{"n_layer": 8, "d_model": 192, "n_head": 3, "n_kv_head": 1, "head_dim": 64, "d_mlp": 512, "vocab_size": 4959, "activation": "swiglu", "norm": "rmsnorm", "norm_place": "pre", "norm_eps": 1e-05, "positions": "learned", "qk_norm": true, "attn_scale": 0.125, "bias": "none", "tie_embeddings": false, "parallel_block": false, "init": "normal", "init_std_qkv": 0.0549, "init_std_o": 0.0, "init_std_up": 0.0549, "init_std_down": 0.0, "optimizer": "soap_variant", "lr": 0.00548, "beta1": 0.95, "beta2": 0.98, "weight_decay": 0.055, "lr_head": 0.0103, "warmup_steps": 33, "schedule": "wsd", "decay_fraction": 0.561, "decay_shape": "linear", "final_lr_fraction": 0.1, "batch_tokens": 65536, "seq_len": 512, "doc_mask": false, "train_tokens": 208200000, "steps": 3177, "dataset": "wikipedia_en"}
Each number is 128 + 32 x the weight over its row's rms, rounded and kept within 0 to 255. Layers, rows and columns count from 0. The size above them is the row's rms in percent of the matrix's.

# layer 4 attention output (transposed), 192x192, rms 0.137, rows 40-51,103-115,167-178, columns 0-63
size [ 91 101 105  91 104 103 100  95  84  93 105  99  99  90 100  91  96  96  96  95 103 104  97  94 102  93 123 103  92 105 119 104 121  96 108  97 103]
[[122 145 111 121 132 158  99 172 105 153 182 114 130 202 148 129 119 125  93  84 116 130 202 140 136 120  46  94 138 110 161  97 128 133 118  85 168  91 160  89 159 161 152  52 128  95 124 107 174 179 162 159 108 129  97 104 135  54 176 195  95  61 130  94]
 [ 67 136 126  84 120 173  93 139  80  92  75 155 140  77 113  86 176 151 122 178  69 145 151 202  80 125 116 140  91 125  72 107  80 136 118 131 119  85 162  86 141 149 193 153  94 149 121  94  84  92  97 155 148 158 184 125  91  82 165 110 137 101 145 116]
 [ 88 106  91  96 120 185 118 120 172 142 158  87 140 177 102 128 138  65 115 111 125 135 153  81 136 135 172 100 114 122 142 114 119 102 137 134 159 153  83 166 139 168  56 165 116 111 138 116 173 107 173 139 173 121 131 111 172 123 104  79 135 214  93 166]
 [161 127 215 136 108  85 137 118  83  95 108 119 100 155 109 127 115 157 106 121 156 135 103 120 121 135 173  89 151 160 122 148 100 134 123 133 101 115 159 155 134 186 117 126 137 138 148 122 129 117  83 127 104 135 107 141 100 125  87  90 147 154  61 183]
 [116 136 101 116 130 149  73 122 145 143 161 170 146 199 132 168 106  69 126 154 101 125  96 166  79 152 128 119 187 179 121 188 132  90  96 158 120 130 150 102 156 118 107  95 126 120 104  91  96 139 135 129 140 163 164 143 126 193 148 101 175 223 144  95]
 [ 97 136 177 140 137 142 154 158 118 103 133 146 156  99 152 140 154 101 110  97  95 149  77 183 164 110 120 141 150 113 130  98 149 115 117  57 135 125 114  85 146 117 134 151 193 110 127 144 122 121 131  86 145 116  65 152 116 117  77 122 100  87 162 134]
 [131 154 155 128 126 116 180 157 158 121 133 145 137 195 121 139 159 139  96 134 153 214 107  82 131 151 115 121 199 152 160 111 119 170  43 130 104  94  88 152 149 141 177 139 143 147 138  92 140  96 176 141 121 160 105 110 104 168 133  94 106 158  89 185]
 [195 102  95 111 127 115 145 107 122 168  63  91 156 186 191  93 144 143 141  87 168 140 108 150 149 157 172  87  79  87 164 132 109 156 143  95  89 109 137 125 105 107 134 104  84 106  87 119 108 189 111 103 183 140 116 151 101 118  69 120 120 131 115 102]
 [146 116 149 167 129 136 140  90  91 113  96  93 200 128 156 130 160  47 205  96 164 133 124  86 137 179 161 158 127 159  83 128 136 126 143  74  98 162 122 102 166 109 120 102 180 158  81 129 113 168 142 117 139 130  62  89 124 187 143 101 185 165 123 131]
 [176 126 151 116  60 105 151 156 121 102 126  99 152 125 128 121 140 148 175 114 123 148 165 128 104  77 145 133 181 175 101  91 135 114  90 123 185 201 104 138 201 179 145 123 158 144 143 175 123 152  73 131  60 129  78  48 126  85 112 164 101 132  82 154]
 [125 111 116 132 130 121 104 112 253 118 137 163 137 176 101 138 137 157 127  92 145  98 199 139 161 155 115 139  75  99 158 147 137 159  96 130 145 255 149 132 138 101  98 142 148 168 129 120  92 184 113 125 162  73 111 113 145 137  63 135 118 102 161  99]
 [ 95 157 138  90 125 150  61 159 113 155 134 136 162 101 165  88 187 172  95 152 155 112 100  97 161  89 109 112 106 122 132 180 161 152 119 127 119 159 153 118 127 157 130 107 135 113 126 138 130 203 130 124 103 179 158 104 152 164 179 173 134  89 148 139]
 [175 106 131 113 143 101  82 142 128 117  84 119 150 142 128 121 184 121  80 124 115 117 156 185 150  82 140 107 102 153 122 179 112 156 135 107 155  98  63 100 135 142 133 138 149  68  89 116 102 140 110 133 162 199 179 140 167 146 115 126 149 154 135 146]
 [105 191 139 124 143 129 149  88 120 163 101 187 141  94 139  94 117 149 108 148 156 189  59  85 106 149  96 163 166 170  80 163 159 129 168 128  85 119  96 142 160  91 134 136 109 125 162 108 120 133 128  92  54 142  97 112 133 142 121 131 156 118  89 156]
 [186  60 184 114 156  95 131 134 134 191 148 165 137 151 113  89 132 148  94 109 136 113 160 234 123  91 159 132  80 126  69 158 171  86 129 135  87 156 155 134 143  90 155 110 133 128 125 124 153 103 129 110  98 134 181 133 141  97 110 175 153 148  75 115]
 [171 140 151  77 174 126 119 111  57 128 129  97 174  77 175 150 151 141  62 149 102  83 133 187  99 120  88 143 136 126 139  61 114 125 175 154 182 181 101 147 150 145 163  97 146 102  83  82 103 128 139 131 126 113 118 168  38 154 132 160 112 122 155 164]
 [126 118 160  94  95 110 123 141 135 121 112 165 150 150 108 193 119 109  87 168  98 156 105 159 131 119 127 107  81 100 145 120 143 134 136 137 117 155 183 130 127 124 144 120  98 126 140 105 146 128 155 159  46 114 111 177 155 116  82 159 169 136 117 129]
 [122 151 133 130 108 128 118 142 170  90 138 150 140 205 124 111  93 140 147 203 135 124 151 114 139 129 138  94  77 164 135 109 161 146 133 107 161 163 104 216 102 129  96 140 178 141 141 178 148 123 115 148 144 114 117 143  76 107  77 152 129 128 152  85]
 [174  72 120 115 140 127  89 148 195 128 170 123 131 198 124 202  90  95 123  69 163 146 123 176 123  97  85 144 138 155 163 153 161 168  85 204 138 129  90 188 171  78 121 137 144 139 133 124  93 141 114 186  57 111 156  95 177  90 101 153 138 111 109  95]
 [ 41  95  85 124  88 160 141 142 170  85  77 143 121  89  99  93 147 154 161 114 108 151  82  56 136 111 114 105  86 128 124 149  83 117 151  95 126  93 156 111 103 137 126 169 103 125 127 153 110 204 156 170  96  82 115 130 118 124 186 122 138  99 128 116]
 [153 132 114 157  85 197 167  89 100 182 162 122 125 101 178  87 123 130 153 169 154 127 116 168  77 114  85 121 154 156 108 132 140 140 129 168 200 134 110 118 101 146 141 149 176 124 197 169 106 141 137 138 126 120  90  40 142  66  77  75 112 178 110 140]
 [ 83 162 118 144 108 109 146 170 154 118 124 135 153 150 125 136 126 124 139 100  97 141 129 152 115 104 127 105 134 170  83 111 120 112 168 138 106 138 164 132  89 134 121 173 140 120 145 209 118 139 185 162  80  76 202  88 160  55 130 195 101  68 123 120]
 [116 134 185 102 160 148  80 115 171 115 207 186 169 121  85 107 110 143  99 132 129 121  98  84 130 130 102  90  91 193 119 111 123 152 104  96 146  89 167 112 151 112 156 148 129 128 141 149 135 164 117 123  98 106 153 131  64 104 111 163  79 163 116 107]
 [133 126 124 105 160 153 120 140 124 132 142 132  99  88 175  70 102 130 153 150 143 133  83  97 118  69 115  45  63  93 160 123  97 112 142 161 123 114 131 152 123  76 129 139  78  96  87 115 149 123 102 107  85 189 183 113 164 109 152 192 181 145 156 123]
 [114  87 168 120 121 103 161 161 119 137 136 143  84 106  67  83  86 141 155 162 198 137 171 121  88 207 160 114 135 130 117 111  59  51 169  87  97 197  75 156 105 122  78 148 127 145  95  97 140 164 141  85 158  85 118 133 142 110  93 122 129 167  99 111]
 [144 121  91 179 128 132  69 116  81 128 177 142  99 147 130 131 125 143 107 101 126  73  46 101 148 120 103 147 164 117 177 111 113 137 166  51 138  72  93 152  67 182 109 110  88 179 117 118 121 120  62 138 118 118 133 144 110 161  82 116  97 174  83 164]
 [127 128  97 143 158 103 137  95 156 146 138 128 152 124 108 199 123 122 155  86 151 106  84 150 158 137 143 130 157 129 134 111 147  63 118  51 110 184 101 108  89 124 149 119 128 135 105  82 123 144  74 113 151 104 146 136 139 131  98 136 177 157 158 148]
 [146 119  83 147 154 134 147 116 118 138 165 122 101  96 173 144 129  89 178 114 174 112 158 128 104 165 165 105 154 140 178 159 102 109  70 156 201 136 143 147 156 102 120 116 119 107 108 130 120 137 128  92 144 132 162 163 188 151 174 111 107 174 190  57]
 [187 120  43 157 160  71 211  95 168  96 150 106  81 121 141 117 151 110 187 119 131 137 116 117 160  78  98 157  97  79 127 112 154 115 154 135 139 170  95 118 128 153  60  79  97 153 103  89 102 168 156 136 123  97  67 106 133 147 126 158 121 102 129 123]
 [ 90  99 122 160 136 160 148  99 122 197 141 168 107 192 118 107 145 181 146 116 107  82  74  90 142 128  76 125  91 108 149  91  69 119 139  71 140 151 130 135 136 150 139  92 111 162 142 134 116 136 126 172 124 172 102  99  58 150 108 123 114  84 155 109]
 [114 141  77 149 166  99 118 163 128 124 133 104  50 120 156 123 159 171 117 155 138 218  60  90 161 130  95 171 106 164 125 187 164  94 108 134  88 115 118  76 132  81 163 106 151 102 167  90 142  30 133 145  99  60 113  97 125 100 134 121 162 124 161 173]
 [142 107 101 218 137 111 176 139  73 150  98 153 173 118 132  75  91 120 145 117 110  54  47 157 109 116 127 136 131 131 145 113 142 166 144 128 127 143 108  81 197 110 159 165 127 131 101  81  71 178 120 120 166 128 165 120 126 161 151 190 111 144 113  94]
 [168 132  90  99 164 128 145  66 128 134 138 126  67 150 130 100 152  39 154 120 155 109 104 143 179 154 142 167 166 137 133 161 143 139 122 146 137 142 129 146 190 101 112 163 125 134 122 100 125 148 112 106 109 171 140 165 188 122 116 125 111 181 170  52]
 [124 132  96 166 113 114 103 125 123 156 157 118 122 171  47 113 171  36 149 109  69 124 130  99 121 124  86 165 155 177 147 204 125  94 181 171 111 111  86 119 100 123 113 112 145 173 105 147 158 131 119 129 132  83 116  95 143 128 142 124 155 141 119 146]
 [124 159 174 108 127 117 131 138 135 131 127 163 110 122 174 117 116  84 112 121 116  72 165 113 101 172 101 175  71  99 117 107 102 137 107  98 131 137 144 151 133 165 168  67 116  54 133 113 125  94 172 131  65 117  94 126 123 102  99 110  95  93 118 122]
 [121 116 124 145 116  97 104 142 162 149 132 121 134 134 147 121 123  79 139 151 120  62 146 112 114 156 121 122 125 144 185 143 152 157 125 110 143  88  98 148  94  94  64 151 155 140 109 128 104 116 112 107  81 112  99 116 141 101 124 133 136  86  74 128]
 [106 195 174 203  81 159 103 148  75 112  94 152 167  97 142 115 131  95 123 140 121 123 122 105  83 136 118 195  97 126 134 188 197 127 114 137 122  64 111 111 147 107 192 114 116 154 149 138 165  77 186 122  92 120 126 114 158 171 121  44 100 165 138 161]]
# layer 4 attention value, 64x192, rms 0.135, rows 40-51, columns 0-63
size [108 102  99 109 113 100 111 105 102 103  99  99]
[[114  55 160 123 111 121 186 114 127 173 142 133 101  89 114 100 135  84 193 124  87 101 130 135  36 153 145 123  97 141 135 135 139 158 119 167 127 132  86 152 127 155 111 177  58 102  82 106 110  87 120 106 140 114 149 160 121 199 130  91  73 181 184 117]
 [ 87 126 113 104 101 111 163 151 159 139 102 120  89 118 110  96  92 108 148  99 120  97  85 128 179 134 134 135 132 146 153 155 202 131 146 193 103 196 113 198  54 125 165 146 131 132 181 115 145 144 137 105 158  88  34 125 146 172 142 141  95 175 104 175]
 [132 108 128  57  93 155 114 160 191 108 113 144 142 154 107 164 107  96 175 142 142  91  89 114 157 144 173 104 170 119 126 152 134  62  85  51  82  87 167 172 108 119 209  54 145  92  93 145  85 137  93 130  68 160 151 215 127 154 169 122 155 155 140 138]
 [156  83  57 151 126 158 114 181 111 210 109 140 137 162 186 162  84 147  90  90 140 102 126 129 114 132 125 111 178 115  87 187 123  75 142  99 133 123 142 136 101 149 167 192 194 130  87 140 137 152 178  95 202 107 156 158 148  89  96 133  58 119  64 124]
 [105 169 187 128 155  92 129 114 119  83 104 138 125 110 149 109 164 140 120  85 156 141  99 139 132 116 152  80  95 157  88 112  60 150 191  71 169 112  80 149 103 133 100 218 142 103 114 156  91 109 158 114 117 126 143 127 144 132 161 136  64 100 114 137]
 [ 75  81 184 185 120 129  69 149 119  68 180 155  73 124 200  97 124 132 142 154 128 158 109 116 143 171 209 149 157  95  90 153 179 170 192  95 119 171 110 124 128 121 145  73  78 117 129 102 166 100 134  91 108 159 141 172  77 118 152 128 179 170  92 151]
 [168 118 161 110 137 170  41 122 114 162 171 145 126  94 177  97 136 119 105 109 147 193 117 164 159  86 121 150 154  66 127 149 117 111 174 170 148 124 139 150 108 102 143 162 172 108  83 158 134 154 103 129 146 188 145 176 128 159 124 105 126  61 139 126]
 [119 209 137 107 133 119 138 131 149 134 105 156 142  43 106 153 100 149 100 108 173 119  37 111 172 127 121 103 177 154 147 131 101 151 134 150 131 117 138 112  92 135 183 118 124 198 180 111 148 148 171  91  73 155 129 163 126 133 128 125 103 102 126 122]
 [128 119 121  86 180 173 147 103 133 141 121 109 104 113  84 134 175 137 131 134 107 103 113 152 133 176  96 140  96  85 100  59 142 123 146  64 177 120 117 106 120 135 142 129  67 171 157 159  99  86 116 131 142 120  84 152  63  82 196 111 155 128 175 127]
 [ 84 147  74 105 144 152 122 137 102  99 100 188 113 131 201 201 149 136 118  53 137 119 139 138 149 159 152  78 133 159 134 121 177 121 131 147  45  76 107 114 132 144 111 159  89 149 126 115 163  68 103  82 183 167 107 110 136 131 127 163  46 160 201  98]
 [150 147 110 158 121 105 157 141  54 127 117 106  86 114 144 153 198  93 153 153 157 119 102  94 151 169 121 161  79 215  82 140 158 115 168 135 152  98 157 138 184 206 151 114 137 145 204 105 198 160 105 111  89 147  93 161 147 104  95 146 164  79 137 178]
 [137 169 158 126 148 124 182  63  88 133  98 148 128  81 120 146 102 108 134 125 162 110 110 136 163 147 114 153 136 143 172 161 156 124  84 163  76  82  94  97 122  86 127 122 104 170  87 163  77 134 118 145 117 103 113 146  66 155 106 132 135 106  93  52]]